{
  "d_model": 640,
  "n_head": 10,
  "n_kv_head": 5,
  "norm": "rmsnorm",
  "bias": "none",
  "parallel_block": true,
  "init_std_up": 0.0143,
  "optimizer": "muon_variant",
  "lr_head": 0.0106,
  "final_lr_fraction": 0.05,
  "seq_len": 2048,
  "doc_mask": true,
  "train_tokens": 898100000,
  "dataset": "wikipedia_en"
}
Each number is 50 + 15 x the weight over its row's rms, rounded and kept within 0 to 99. Layers, rows and columns count from 0. The size before them is the row's rms in percent of the matrix's.

# layer 4 attention query, 640x640, rms 0.0995, rows 276-289,339-353, columns 160-319
091:43 48 58 33 61 39 67 42 50 43 22 29 34 48 48 44 72 64 49 17 39 44 44 61 50 25 47 52 56 30 13 52 30 39 65 45 75 37 43 37 55 73 45 38 53 37 60 48 46 57 72 48 08 54 45 69 39 29 34 63 32 48 60 45 39 37 45 47 55 89 58 35 43 53 40 66 34 60 45 40 61 82 65 31 32 49 34 55 53 54 29 59 43 46 50 65 37 45 79 33 38 36 67 43 50 61 46 74 24 30 46 42 61 26 57 49 36 51 49 52 54 33 49 46 36 44 40 42 63 62 65 65 68 45 39 35 11 76 50 53 62 72 58 46 48 50 37 57 34 39 63 39 31 38 38 53 71 36 78 82
090:42 70 38 48 56 50 56 61 50 46 40 46 44 77 55 45 54 51 87 36 52 31 47 69 43 43 59 38 38 43 41 23 49 66 79 47 65 36 22 49 43 47 43 41 43 39 47 33 51 54 32 49 45 79 27 70 54 54 38 51 63 55 54 38 24 45 40 55 30 50 55 64 62 54 55 27 53 62 47 73 48 59 56 50 50 39 31 58 48 60 32 48 43 84 69 22 38 81 59 63 60 67 76 43 32 58 59 58 31 53 67 29 43 41 68 44 43 46 29 99 65 52 54 80 41 40 57 45 67 70 55 42 84 56 35 67 37 40 45 80 34 67 57 76 38 52 33 32 70 62 44 75 42 52 48 45 51 57 52 47
109:46 57 47 62 50 67 64 52 68 52 80 39 46 32 37 67 69 56 41 63 54 31 38 35 62 75 39 31 28 31 45 49 27 14 55 44 46 51 64 66 78 40 44 48 58 61 52 34 54 58 66 39 62 62 73 48 70 25 24 35 50 24 55 59 30 45 34 57 45 23 42 41 62 54 33 40 64 55 44 45 19 55 66 90 59 35 79 49 64 73 64 64 47 06 41 78 57 42 37 34 49 45 37 19 59 25 55 28 45 25 49 58 67 29 55 44 30 64 78 33 25 57 33 63 31 46 45 33 49 33 57 67 33 74 68 43 61 21 44 45 47 32 53 47 47 66 73 63 39 51 25 71 40 63 34 59 52 49 51 58
105:62 54 40 49 66 55 64 29 64 13 58 26 71 71 50 44 26 59 49 57 36 45 42 32 58 33 24 59 12 61 37 36 25 55 58 56 42 45 65 37 65 39 60 34 38 35 48 54 53 30 41 29 66 49 66 56 49 43 39 44 44 91 11 47 14 79 41 23 15 27 61 45 57 53 45 67 79 46 30 56 55 47 64 67 68 50 66 41 48 68 78 63 46 50 56 52 74 54 35 31 66 46 45 48 69 48 41 46 45 29 56 52 77 51 49 60 58 62 66 51 17 51 33 61 41 52 45 58 61 25 44 65 25 58 28 51 77 37 44 54 49 46 66 66 74 60 73 37 60 57 21 65 62 53 39 68 36 36 59 57
106:63 52 60 40 27 48 36 75 41 51 39 53 46 65 57 14 31 32 50 42 25 59 73 38 51 38 88 53 60 52 50 55 73 75 46 49 50 06 53 57 24 72 45 39 75 32 74 49 51 40 54 50 32 62 44 49 34 40 74 57 31 68 52 62 55 43 45 43 93 84 61 51 24 35 57 58 51 52 48 25 71 46 33 37 37 40 51 38 52 24 25 61 38 53 45 39 40 60 41 66 46 50 48 46 46 53 48 60 49 50 35 44 43 33 66 43 67 49 31 58 34 49 57 38 66 40 50 50 45 50 52 60 68 33 43 55 35 69 57 48 40 62 31 40 38 59 24 28 50 42 63 36 41 29 43 51 66 55 46 38
086:56 62 44 45 61 80 49 63 41 71 62 85 52 76 67 50 51 77 41 40 49 42 47 56 53 72 24 44 10 67 23 55 47 26 37 35 32 50 48 70 77 44 47 82 29 43 49 36 46 65 36 71 29 52 43 79 65 54 17 41 49 61 37 69 58 59 62 43 39 24 48 58 45 65 44 52 37 64 26 45 32 15 61 48 74 43 49 58 43 57 51 57 57 77 74 52 90 48 59 71 27 56 73 30 67 37 68 33 45 51 37 75 54 69 41 64 59 21 38 63 55 64 50 43 51 70 48 60 65 70 40 55 39 56 64 51 53 30 58 06 45 53 40 46 60 43 59 38 73 57 48 52 56 65 70 45 31 54 54 61
098:35 66 60 71 67 30 64 37 71 52 52 45 52 66 49 69 66 51 43 56 73 34 34 71 77 64 47 64 48 14 58 21 52 21 38 73 55 77 54 49 79 25 50 31 57 67 19 50 44 45 40 57 56 55 53 36 50 37 31 29 57 46 49 40 35 50 50 46 68 41 56 37 45 79 68 46 60 62 57 70 83 53 48 82 43 52 19 39 52 50 19 45 53 67 35 09 48 69 70 38 50 54 38 55 67 52 50 07 66 37 52 43 52 36 68 45 45 51 56 21 45 37 60 68 47 65 49 53 55 35 57 36 48 73 73 43 55 54 80 68 67 50 51 65 81 43 78 58 45 49 52 38 70 34 49 80 58 41 76 55
095:46 57 66 40 46 39 65 35 63 37 66 56 45 44 49 33 42 62 48 40 26 27 59 61 66 40 61 51 53 60 83 39 58 57 22 33 82 88 65 28 42 65 53 52 60 45 37 78 48 46 33 25 37 50 49 46 41 44 57 43 42 58 48 49 49 41 31 45 43 57 73 44 66 40 51 58 48 60 57 09 65 55 61 20 72 76 30 37 37 77 48 51 70 53 33 38 67 50 56 73 53 34 37 44 40 22 59 54 42 60 57 42 37 25 20 70 50 29 55 59 63 54 58 53 53 52 40 52 65 55 44 64 58 39 76 32 31 67 17 59 57 61 77 35 38 64 50 43 74 32 74 58 48 50 65 60 41 26 37 60
098:50 27 66 53 56 62 52 36 40 81 43 38 62 78 45 29 37 50 52 13 62 35 54 36 54 23 59 43 68 58 37 23 73 68 43 27 88 33 35 75 64 69 65 44 54 58 52 49 83 38 32 55 30 42 44 25 57 83 51 57 31 42 56 50 45 63 53 47 81 45 58 42 36 50 40 22 16 60 24 80 54 37 32 48 36 37 36 60 53 24 49 48 60 15 41 41 30 29 51 20 52 37 41 33 58 35 30 47 59 40 23 30 53 68 45 46 31 30 38 41 64 45 31 45 64 56 34 45 70 68 53 64 38 39 46 54 40 42 52 38 35 67 22 41 59 17 55 42 66 20 40 45 34 22 65 58 61 71 28 55
096:61 37 58 51 72 65 26 61 32 46 40 34 64 67 39 39 54 57 47 34 60 56 42 75 36 54 63 26 36 52 52 45 74 73 43 46 71 44 57 11 33 31 26 43 67 36 55 47 75 43 27 51 71 54 62 80 41 64 62 49 67 45 37 41 71 33 06 56 53 50 30 59 61 40 52 36 43 69 58 51 24 61 71 48 54 75 41 63 52 73 33 39 70 44 63 42 37 77 57 57 59 83 74 40 52 42 50 59 48 60 67 36 41 40 68 58 65 63 30 47 24 41 55 36 23 60 58 49 67 59 61 40 69 39 51 58 47 54 35 59 27 26 60 11 64 28 78 50 55 54 64 28 41 47 78 36 42 61 51 39
089:80 50 63 61 70 46 48 58 27 68 45 74 53 58 40 33 42 66 56 37 45 39 43 69 60 61 64 33 45 45 71 47 32 70 22 45 38 49 45 36 28 30 48 13 26 67 37 38 45 43 47 42 49 44 52 43 76 47 39 61 54 32 25 50 26 34 40 65 46 36 22 71 22 23 33 44 39 85 52 57 57 75 70 35 54 63 62 34 48 57 60 50 75 71 83 64 53 57 44 47 70 22 37 36 50 79 42 41 58 25 55 29 61 40 81 49 59 11 54 26 49 41 49 45 44 38 72 54 39 49 53 34 59 32 24 54 67 35 60 70 52 50 33 34 57 79 34 63 52 39 80 49 55 57 64 53 51 56 50 46
092:68 57 37 62 65 38 50 58 66 60 65 16 40 56 30 47 55 34 32 54 40 55 43 46 74 65 47 51 32 56 28 58 43 31 50 33 80 47 49 76 44 57 49 63 17 46 25 38 31 51 46 45 46 40 56 37 39 47 32 55 60 47 46 62 30 65 62 55 53 58 68 42 21 65 58 66 53 44 52 50 61 59 23 21 43 84 39 49 57 66 65 34 81 75 61 52 86 46 52 54 56 25 45 79 78 43 37 25 39 57 51 38 70 41 65 32 45 51 67 71 70 46 57 42 51 43 47 62 70 26 32 66 47 77 39 54 42 51 46 67 47 43 30 62 81 34 46 45 61 65 62 57 53 50 51 58 35 57 66 64
107:50 66 34 36 38 51 47 56 55 81 44 65 65 25 59 47 62 33 78 57 48 54 55 39 42 40 50 54 71 61 44 49 67 65 38 37 64 04 78 42 33 42 45 35 78 35 41 40 42 57 20 49 57 53 46 49 42 41 94 53 43 40 60 65 85 56 50 51 71 57 54 78 60 51 43 44 68 71 72 43 51 57 54 61 48 29 33 41 53 51 67 67 54 55 85 33 64 35 50 47 14 38 47 35 48 48 60 48 30 82 31 53 52 45 46 64 73 72 07 39 50 64 57 63 47 54 53 42 73 52 45 28 66 44 46 71 21 61 57 59 59 56 56 46 63 62 42 38 50 36 44 31 50 17 28 35 63 67 56 41
092:06 65 40 62 50 64 50 72 38 57 37 21 28 37 27 29 39 45 40 42 55 61 47 36 40 55 71 50 49 24 57 55 24 26 79 66 39 60 45 68 30 44 49 74 57 31 23 51 58 59 76 46 59 37 59 59 63 40 43 03 48 48 72 61 63 36 44 42 53 41 57 51 49 58 37 62 48 57 59 28 44 27 24 59 40 51 55 55 58 33 47 43 22 73 71 78 38 29 59 49 53 36 50 47 39 56 38 52 56 57 49 51 56 28 50 70 50 38 54 46 53 43 49 60 49 19 45 65 70 24 19 44 60 48 43 42 39 69 24 39 44 52 45 56 80 84 52 49 39 55 43 49 44 63 48 00 27 48 50 45
118:78 45 61 37 36 54 55 62 16 51 35 48 51 49 42 77 62 40 16 57 54 56 62 60 54 64 58 38 74 68 64 37 56 49 13 51 49 40 40 53 60 30 45 53 44 61 57 53 35 55 66 40 40 76 84 41 25 51 32 53 36 36 35 55 77 72 30 43 53 52 43 68 52 31 49 13 51 35 67 60 52 57 38 58 51 62 45 47 80 64 47 49 06 57 62 48 52 74 51 58 40 65 37 57 13 60 23 52 61 29 43 53 46 56 47 52 57 52 51 47 70 39 56 49 74 54 55 73 34 38 65 49 52 78 58 52 18 60 80 38 34 70 61 60 58 43 68 58 45 47 45 56 52 44 38 37 40 62 54 43
115:48 67 44 41 61 48 68 75 55 31 27 32 57 54 50 57 26 38 42 77 64 55 32 66 45 44 36 56 54 65 57 66 47 56 63 54 50 20 52 68 51 73 57 55 48 43 50 29 76 51 65 24 16 38 41 47 57 45 38 57 27 27 44 47 59 43 61 41 67 56 39 57 66 65 43 48 55 50 34 39 40 70 55 37 60 40 43 75 77 34 42 70 53 59 74 30 48 58 50 51 14 30 56 75 47 64 75 58 53 44 63 66 57 35 74 47 42 80 40 58 61 19 22 38 22 54 46 25 54 27 29 79 44 44 60 53 40 50 56 47 69 68 46 35 50 71 51 33 60 53 39 49 39 51 56 48 54 38 50 57
115:51 30 70 60 35 61 49 62 09 34 44 36 29 45 35 38 76 21 64 44 57 45 69 66 48 36 35 20 63 68 67 44 65 63 45 54 56 67 43 35 31 27 43 68 45 63 71 72 76 69 73 45 48 30 58 90 44 44 59 37 82 47 23 37 49 56 49 53 66 51 29 46 52 47 40 55 74 57 28 61 48 41 50 41 38 55 41 38 56 44 33 56 24 59 79 69 20 35 39 59 85 24 60 77 48 47 73 61 17 49 50 63 57 48 37 79 53 47 34 71 61 28 43 78 82 71 15 50 31 38 53 38 59 54 54 71 10 24 57 47 52 56 50 61 44 52 41 58 36 71 39 37 64 22 38 17 42 58 20 62
105:52 55 71 49 26 32 47 25 37 39 52 31 46 40 62 62 52 42 47 42 50 32 58 49 04 81 30 50 52 35 42 49 48 57 23 53 31 36 50 65 47 38 39 74 50 46 63 27 38 35 38 32 54 69 65 43 95 71 42 53 67 34 48 51 46 17 59 58 51 32 39 36 38 51 48 55 40 50 47 53 41 08 77 85 46 69 72 37 53 66 46 36 42 41 66 65 53 13 63 43 52 54 40 21 57 40 33 28 49 43 53 53 82 47 39 33 69 59 39 43 59 47 67 16 45 80 36 78 34 81 42 47 42 66 48 21 37 43 50 64 57 48 65 59 26 58 69 50 41 55 40 65 34 45 27 26 47 61 82 45
102:76 49 43 47 47 53 50 60 60 47 58 76 67 39 44 31 29 52 57 10 62 36 12 63 46 28 62 71 31 26 22 42 45 26 10 60 43 33 71 30 29 56 45 56 79 26 31 36 52 43 58 69 80 66 32 50 72 50 35 27 61 48 50 66 19 46 46 90 41 41 63 21 66 46 31 54 60 55 35 60 44 54 31 39 39 29 61 46 39 58 59 62 65 10 33 64 80 50 42 39 26 65 49 36 63 33 29 21 59 45 61 25 66 79 54 50 58 57 57 39 34 71 51 19 59 30 80 53 73 52 25 46 63 45 44 33 82 42 40 68 72 34 66 47 54 65 58 61 84 46 47 60 52 48 60 52 60 50 48 58
105:65 91 59 68 45 30 63 51 65 37 29 48 47 37 51 14 63 45 65 40 30 48 47 53 62 54 44 75 26 47 59 57 52 54 67 49 59 26 26 50 43 74 40 62 57 33 41 42 70 76 61 26 13 24 76 44 39 57 60 62 48 36 51 66 65 67 35 28 47 69 36 92 43 33 59 49 33 30 73 58 75 59 73 29 72 78 48 71 37 54 45 59 39 64 43 48 54 79 59 69 58 53 60 78 31 75 63 72 48 55 54 67 37 41 65 64 62 33 44 44 77 38 84 60 54 41 60 11 50 39 29 52 61 45 56 40 57 71 77 66 47 67 56 21 71 41 47 47 43 46 58 43 46 57 31 48 47 58 56 54
111:31 63 93 62 59 54 48 30 17 29 48 38 61 48 34 60 99 43 63 17 20 55 52 66 54 94 51 22 44 48 61 56 49 66 68 49 59 51 49 56 31 64 40 39 38 75 72 53 59 45 44 57 65 66 73 59 45 67 40 45 45 56 44 33 59 44 64 50 29 51 54 36 32 47 68 41 41 28 52 52 60 33 58 58 56 55 60 47 25 73 48 57 52 69 50 46 37 08 52 53 31 61 44 59 49 46 38 26 77 58 81 53 43 61 48 59 42 47 27 84 69 44 53 46 43 60 54 36 60 61 36 56 48 26 47 43 40 59 72 40 46 51 65 75 50 71 33 34 59 71 77 51 79 38 46 49 57 29 69 53
099:48 54 59 41 33 29 40 14 81 45 68 33 54 16 39 64 30 57 54 31 46 36 43 50 43 60 59 42 44 39 37 47 27 27 46 63 32 48 48 57 51 48 45 81 43 46 46 23 43 54 57 39 56 67 72 45 54 37 40 26 48 38 56 45 81 36 73 47 48 63 65 32 61 57 76 43 55 52 53 48 71 39 51 65 46 36 46 48 29 65 48 55 63 43 57 57 57 29 35 55 34 66 50 35 52 61 45 05 49 40 63 38 62 46 48 51 56 23 57 45 44 24 80 29 35 73 62 61 77 38 42 40 57 55 50 68 49 50 43 68 46 36 47 23 56 33 66 71 61 51 49 70 51 41 39 72 59 59 52 58
095:68 52 50 59 62 22 45 30 43 49 40 65 57 35 49 38 26 39 45 56 52 39 54 50 49 39 64 29 72 65 51 60 52 58 61 27 51 37 36 64 35 52 42 46 48 55 60 54 44 51 56 56 42 37 63 65 32 55 64 40 72 48 50 47 40 39 50 90 79 60 29 37 39 54 35 43 73 65 40 49 63 68 42 43 37 46 62 42 41 48 52 73 46 64 62 56 31 72 33 58 44 77 33 45 55 44 48 49 31 44 66 51 34 35 51 72 35 36 30 79 44 32 58 68 61 70 38 33 35 47 48 39 73 65 40 47 56 86 36 37 40 53 53 23 58 49 41 51 50 46 82 37 28 60 47 57 39 53 46 63
104:29 45 65 65 73 62 37 58 68 28 51 31 55 51 36 40 58 44 55 23 67 87 42 43 48 46 37 71 48 30 61 34 43 41 58 75 67 49 29 42 45 58 51 73 46 49 53 43 40 47 57 47 58 45 47 69 75 43 53 51 41 50 31 68 41 39 43 48 88 68 43 56 30 56 59 26 23 63 75 74 50 44 57 44 31 61 47 74 46 60 50 68 36 20 50 44 44 58 75 50 39 46 52 55 89 37 53 52 65 54 56 57 48 47 43 55 09 33 58 52 70 51 81 39 43 43 41 31 49 50 65 36 61 51 54 78 63 44 65 68 52 50 41 34 47 61 66 35 56 45 50 40 61 41 55 63 59 80 34 79
097:52 56 40 78 13 57 50 54 61 63 27 25 44 59 67 67 81 76 28 69 34 46 00 47 47 64 64 53 53 53 72 53 67 88 40 41 18 48 26 35 69 57 49 57 62 28 82 47 65 37 30 55 54 56 38 33 69 59 41 56 58 35 54 55 62 26 61 53 45 73 56 53 23 61 55 29 51 58 26 51 36 61 53 64 54 67 43 45 39 55 53 44 41 69 47 56 30 53 42 86 28 58 70 70 38 16 51 68 43 42 71 37 35 48 55 79 69 52 29 58 42 44 57 46 31 47 25 52 64 47 63 54 43 36 36 32 80 77 65 66 32 63 51 44 73 56 56 57 74 67 57 61 84 50 41 64 50 55 39 60
093:51 36 63 72 12 40 37 55 15 58 68 52 59 48 44 47 67 42 83 67 62 35 78 68 61 36 65 27 41 38 34 44 51 62 54 70 68 71 73 41 64 49 57 15 67 42 69 45 76 38 32 79 62 64 55 54 61 53 47 32 57 35 72 49 16 38 61 34 41 24 37 47 68 61 48 79 43 59 47 43 18 37 36 69 38 47 24 67 65 42 10 63 53 47 62 42 24 43 56 20 66 37 44 47 70 42 63 31 55 53 55 62 38 57 50 39 30 51 55 52 54 36 62 54 51 79 31 57 39 48 45 49 40 65 32 35 66 62 79 41 57 75 53 69 63 63 38 47 45 68 58 64 74 58 75 61 69 28 47 59
102:59 51 43 61 49 53 67 49 51 45 58 60 22 60 55 38 58 68 41 47 35 41 65 28 55 69 24 62 65 42 46 48 58 28 79 36 45 44 37 34 42 50 41 35 39 27 41 35 47 45 59 60 39 39 30 53 69 85 58 40 28 68 48 53 70 59 63 43 14 19 45 45 70 60 15 46 43 33 40 64 42 23 20 29 30 75 52 67 37 43 35 29 58 65 45 39 12 43 33 32 54 43 64 59 63 26 53 63 34 60 47 57 11 50 72 70 47 61 50 49 55 58 50 51 53 61 45 38 37 64 49 64 38 81 51 68 58 66 41 39 54 35 46 39 41 76 52 22 48 62 30 50 35 78 42 32 41 51 47 29
100:81 30 35 48 65 78 62 46 42 56 72 39 60 43 63 36 81 14 61 30 71 22 45 58 45 64 60 36 47 60 49 30 73 62 60 52 59 24 51 57 68 54 40 56 55 69 29 75 62 31 76 30 50 47 67 40 39 35 57 56 70 56 45 52 42 64 51 99 47 59 71 58 26 48 43 46 38 69 49 69 47 52 54 45 66 57 56 51 55 28 44 68 50 53 65 49 47 56 27 51 44 58 41 37 50 30 44 39 54 34 20 48 24 66 64 57 48 44 37 46 74 53 52 54 45 64 11 41 44 47 73 51 51 66 30 31 58 51 46 66 29 63 51 24 35 54 78 30 20 80 64 65 57 33 38 47 62 52 35 47
102:32 72 43 53 54 55 58 50 57 45 57 48 80 27 16 60 39 65 42 48 47 77 59 20 61 43 31 59 60 67 78 46 46 49 67 52 70 43 46 51 43 83 33 66 66 56 58 42 66 27 34 26 05 36 52 67 63 50 59 50 58 28 47 64 59 58 39 19 63 36 12 59 73 29 42 22 27 83 28 42 30 33 32 49 67 31 46 27 43 70 59 21 55 35 15 60 82 79 34 61 40 56 53 52 63 70 74 48 44 51 38 87 70 38 40 46 35 64 48 64 56 30 29 49 45 29 84 42 70 25 35 75 38 49 54 38 59 53 33 60 80 42 66 50 49 49 41 29 56 81 67 44 50 69 55 49 55 48 39 78
# layer 4 attention key, 320x640, rms 0.0965, rows 147-161, columns 160-319
097:34 71 52 67 43 61 46 43 59 81 27 38 54 47 51 55 46 62 16 35 48 59 39 48 58 69 39 58 33 64 68 67 61 43 53 67 44 36 54 51 93 43 41 58 33 57 47 28 43 43 43 21 47 14 82 43 47 83 41 33 45 70 45 36 26 64 39 19 63 29 46 69 37 47 28 55 48 46 50 43 49 43 21 62 69 47 66 73 52 38 77 59 60 59 53 53 55 40 48 53 33 46 10 43 64 60 17 53 52 43 34 67 75 64 28 64 36 46 75 65 72 69 66 45 50 44 50 52 71 40 48 34 49 77 84 49 50 35 45 74 44 63 48 53 60 47 73 71 66 67 34 40 43 50 38 46 32 22 70 53
101:47 45 57 52 64 13 41 67 58 37 32 67 30 44 64 41 62 70 49 75 42 62 36 43 31 27 64 55 59 44 57 16 54 26 43 46 35 95 44 51 46 50 37 53 30 27 67 79 42 34 50 48 59 67 42 57 43 55 53 44 35 48 48 50 73 58 33 44 53 46 49 65 28 41 45 37 66 35 66 59 46 36 52 42 36 48 46 54 59 64 54 08 23 66 52 54 59 23 43 40 52 73 51 74 63 26 30 70 48 39 47 52 27 48 79 47 28 41 38 60 74 39 57 75 45 12 48 48 32 39 48 15 39 38 44 39 68 68 51 36 24 33 43 53 48 52 43 52 58 43 49 77 41 37 53 47 45 57 28 58
108:43 40 44 59 38 66 56 39 42 47 31 81 80 64 30 40 47 51 58 53 36 44 60 45 57 39 45 80 76 66 50 60 35 41 70 59 43 45 37 46 57 54 53 49 54 24 18 20 41 86 52 19 66 56 58 42 37 51 60 62 47 70 71 81 76 55 46 52 73 59 64 61 39 67 28 26 46 30 80 41 40 50 31 41 63 43 54 52 58 58 47 45 37 60 53 45 26 54 39 39 73 31 74 44 47 71 42 59 47 39 36 69 61 45 51 66 67 48 29 39 63 46 31 44 50 59 68 40 70 46 55 62 59 51 72 55 67 47 55 39 76 21 78 29 57 21 16 58 68 27 54 30 44 45 54 36 79 64 59 73
100:49 43 46 56 55 62 59 34 46 66 43 46 45 45 28 37 37 27 42 43 36 38 33 59 51 63 65 51 58 46 63 67 49 44 18 47 48 47 55 20 38 29 33 53 54 42 46 61 25 30 42 73 19 61 40 40 52 47 47 64 50 43 78 38 67 60 55 73 80 21 54 68 61 65 35 40 51 48 85 54 60 54 67 25 58 59 51 39 34 48 42 72 36 13 55 41 60 65 33 36 45 62 51 47 21 23 55 31 74 72 58 23 74 63 02 52 74 43 17 55 56 45 67 50 66 44 55 35 60 42 61 51 60 35 42 51 54 50 38 60 64 58 67 33 58 37 81 41 57 70 51 41 58 21 63 24 70 51 54 49
114:68 31 37 34 36 46 33 27 41 73 53 47 58 36 23 55 31 68 70 53 70 41 27 37 65 61 53 57 44 45 35 32 35 25 50 70 20 70 42 56 62 50 20 76 53 48 54 54 65 44 55 77 47 73 61 64 77 62 41 51 37 74 38 69 22 30 44 56 32 35 56 32 47 53 42 53 64 45 45 67 35 50 64 42 53 35 36 42 49 54 47 39 49 35 13 49 68 14 19 67 47 65 68 47 45 67 44 36 63 38 55 40 50 49 36 60 45 37 53 59 09 68 56 64 64 51 66 20 34 36 40 30 46 72 20 67 59 57 54 51 74 44 69 58 59 48 54 77 60 52 48 64 71 67 74 47 57 45 35 50
106:48 49 61 89 64 33 59 57 51 68 43 78 61 30 67 73 60 40 51 49 30 53 44 56 29 57 36 88 37 69 80 51 47 49 50 42 39 31 57 44 60 46 37 54 39 29 43 62 51 77 38 37 35 29 41 07 20 69 61 50 39 55 33 64 54 67 44 34 56 48 50 52 54 61 46 81 40 36 40 69 41 71 60 38 38 66 58 56 72 59 50 17 44 61 48 44 35 33 50 32 40 59 62 50 61 61 62 57 48 75 62 34 48 59 50 53 75 61 39 41 80 53 81 60 59 43 58 77 52 45 68 37 45 46 62 48 46 42 37 47 42 48 40 45 37 31 75 55 31 60 32 34 43 41 38 34 79 55 35 69
101:51 50 59 53 55 66 55 62 41 41 46 37 48 38 67 33 44 40 69 31 30 47 55 32 65 39 38 32 45 55 27 55 50 73 59 45 65 50 62 56 36 49 48 48 59 38 23 68 58 25 45 58 24 54 61 58 42 40 06 51 44 48 56 60 89 04 75 62 54 60 50 58 81 46 64 66 46 37 47 20 42 47 37 64 52 67 67 41 40 55 43 41 42 52 55 74 46 40 49 67 37 49 37 59 32 49 69 44 61 75 69 27 28 31 41 44 55 62 69 44 31 64 31 02 30 50 42 64 50 54 56 42 53 59 60 68 26 39 45 57 64 42 49 46 55 46 51 24 32 32 24 56 40 33 74 54 72 65 44 36
107:46 40 68 56 46 30 40 48 62 57 60 34 20 39 44 44 52 70 60 49 44 35 38 46 36 63 55 32 42 39 42 28 26 66 36 67 50 59 41 62 58 26 38 50 34 55 26 32 54 17 42 59 28 49 48 61 76 48 39 77 59 42 50 27 23 36 58 71 34 37 42 42 50 48 62 47 59 73 43 50 43 38 55 73 44 30 42 43 24 43 67 41 45 23 30 34 73 43 60 41 29 54 46 11 33 99 67 65 47 62 53 45 68 49 40 41 41 65 36 31 60 60 39 63 43 65 48 53 44 64 25 27 41 25 42 66 58 29 48 67 53 58 57 56 40 46 53 60 36 54 58 62 71 83 59 62 52 50 63 63
102:44 27 34 41 41 41 57 58 67 50 55 67 41 23 58 55 50 40 51 61 40 55 79 54 33 35 74 23 95 38 48 41 58 64 60 20 18 39 36 54 40 63 53 27 45 37 45 59 53 42 44 57 40 39 38 37 42 33 67 32 51 62 27 43 85 23 40 41 69 47 64 59 61 84 32 68 39 50 82 45 53 47 58 45 44 44 57 75 60 49 56 61 52 54 52 43 47 44 19 56 45 43 41 44 45 48 51 72 42 81 48 79 41 57 53 42 52 51 15 65 41 19 44 44 59 42 72 25 68 43 51 54 57 43 50 56 82 40 62 31 53 66 50 69 34 44 31 27 28 71 33 54 49 53 56 62 47 34 51 61
103:34 55 53 68 46 64 83 49 56 75 39 09 65 40 40 59 44 34 54 64 78 40 54 50 42 27 61 52 65 66 52 33 53 37 28 45 45 59 46 40 46 68 37 61 36 35 84 67 31 46 49 64 34 45 57 84 37 48 72 35 42 39 30 70 46 63 45 70 59 35 56 39 49 44 56 48 35 45 43 33 26 53 67 40 58 60 41 67 49 49 49 53 30 20 22 41 27 42 59 47 51 66 28 58 63 34 55 53 45 47 61 47 30 73 60 34 52 20 81 34 48 33 46 38 52 86 51 28 66 44 45 63 65 51 50 44 37 59 50 65 39 47 59 79 90 45 50 69 52 38 53 45 56 60 45 59 27 64 59 73
098:19 38 33 23 73 32 43 35 53 38 70 31 49 54 41 56 12 48 63 35 37 72 59 34 69 55 68 43 71 68 86 48 48 56 88 74 39 61 28 28 36 32 53 52 61 67 76 42 62 54 46 40 42 45 66 43 59 61 66 57 58 54 78 39 58 08 45 62 55 62 28 19 32 52 40 51 41 63 43 67 43 61 65 57 64 37 62 70 34 35 51 33 39 51 33 44 62 29 42 66 59 68 25 37 24 60 45 37 62 69 51 41 25 13 43 51 43 60 63 39 53 29 42 89 42 36 61 28 78 54 60 48 26 70 57 53 72 55 70 68 39 73 38 62 85 74 47 53 21 65 35 49 71 68 58 37 16 65 50 47
092:51 37 36 82 22 52 59 47 72 53 65 34 80 42 30 67 50 54 54 41 30 63 74 26 67 70 71 38 24 44 46 85 67 43 73 48 52 38 49 35 46 16 39 40 52 63 77 40 53 32 55 50 25 43 50 61 35 28 61 33 52 73 35 44 47 37 42 57 35 99 58 32 38 45 63 61 43 71 56 49 27 39 50 54 71 54 28 44 25 51 09 37 48 41 28 57 46 75 97 67 31 35 37 51 63 72 72 48 61 65 64 61 52 57 44 64 68 72 39 47 27 39 39 35 43 77 61 49 32 45 71 59 71 47 55 55 76 39 63 56 72 60 35 53 24 53 24 55 48 67 58 48 59 45 38 25 23 45 60 39
098:60 44 37 45 31 62 47 46 48 57 61 53 32 60 58 63 54 52 55 40 53 27 51 63 40 57 57 55 21 49 48 49 49 42 50 69 49 48 45 54 60 51 68 64 45 56 45 61 67 50 42 32 29 43 65 47 49 72 66 38 36 74 36 42 52 40 58 46 68 44 49 22 59 39 54 39 50 59 76 58 43 51 57 54 55 45 52 36 38 31 23 25 52 46 49 72 24 42 52 58 56 69 34 19 52 58 31 44 52 42 45 48 53 28 52 62 55 62 28 49 51 36 38 65 73 57 56 73 53 26 82 49 24 34 41 61 56 36 24 24 64 51 43 60 80 49 57 51 49 60 41 37 11 33 51 43 52 45 25 36
096:41 40 64 63 33 45 39 41 70 51 46 47 52 12 47 18 33 53 56 46 31 44 42 33 55 39 48 52 31 60 49 10 28 54 62 52 63 40 50 40 43 28 48 63 33 39 65 70 84 62 72 39 54 62 34 56 53 56 49 58 57 51 41 54 70 45 57 61 58 57 49 36 45 50 34 61 51 49 55 52 38 55 62 38 40 65 45 56 44 63 47 60 54 31 34 54 33 33 71 73 37 38 25 32 29 56 59 57 29 68 26 45 37 48 39 53 40 41 43 34 35 72 49 48 52 34 37 29 63 56 50 34 45 30 56 77 59 72 29 52 60 58 60 32 44 50 76 39 67 64 57 51 56 61 67 40 56 43 54 50
101:37 67 54 58 40 46 64 87 11 62 50 58 76 55 41 50 48 24 61 81 44 52 50 31 27 44 72 44 47 38 45 59 30 61 58 66 19 18 26 67 42 21 51 42 34 34 18 44 48 29 66 45 16 41 55 75 65 53 70 45 55 46 58 44 50 53 49 50 15 46 63 38 52 71 34 61 55 59 49 53 46 70 30 36 43 50 69 43 41 37 57 64 72 46 48 59 61 65 48 36 52 45 57 52 47 34 40 42 45 37 60 75 88 42 39 48 41 55 39 67 43 52 27 23 63 54 37 50 51 53 44 70 67 57 77 34 57 21 43 41 56 62 30 50 34 52 51 48 42 75 44 45 65 45 57 83 50 52 57 74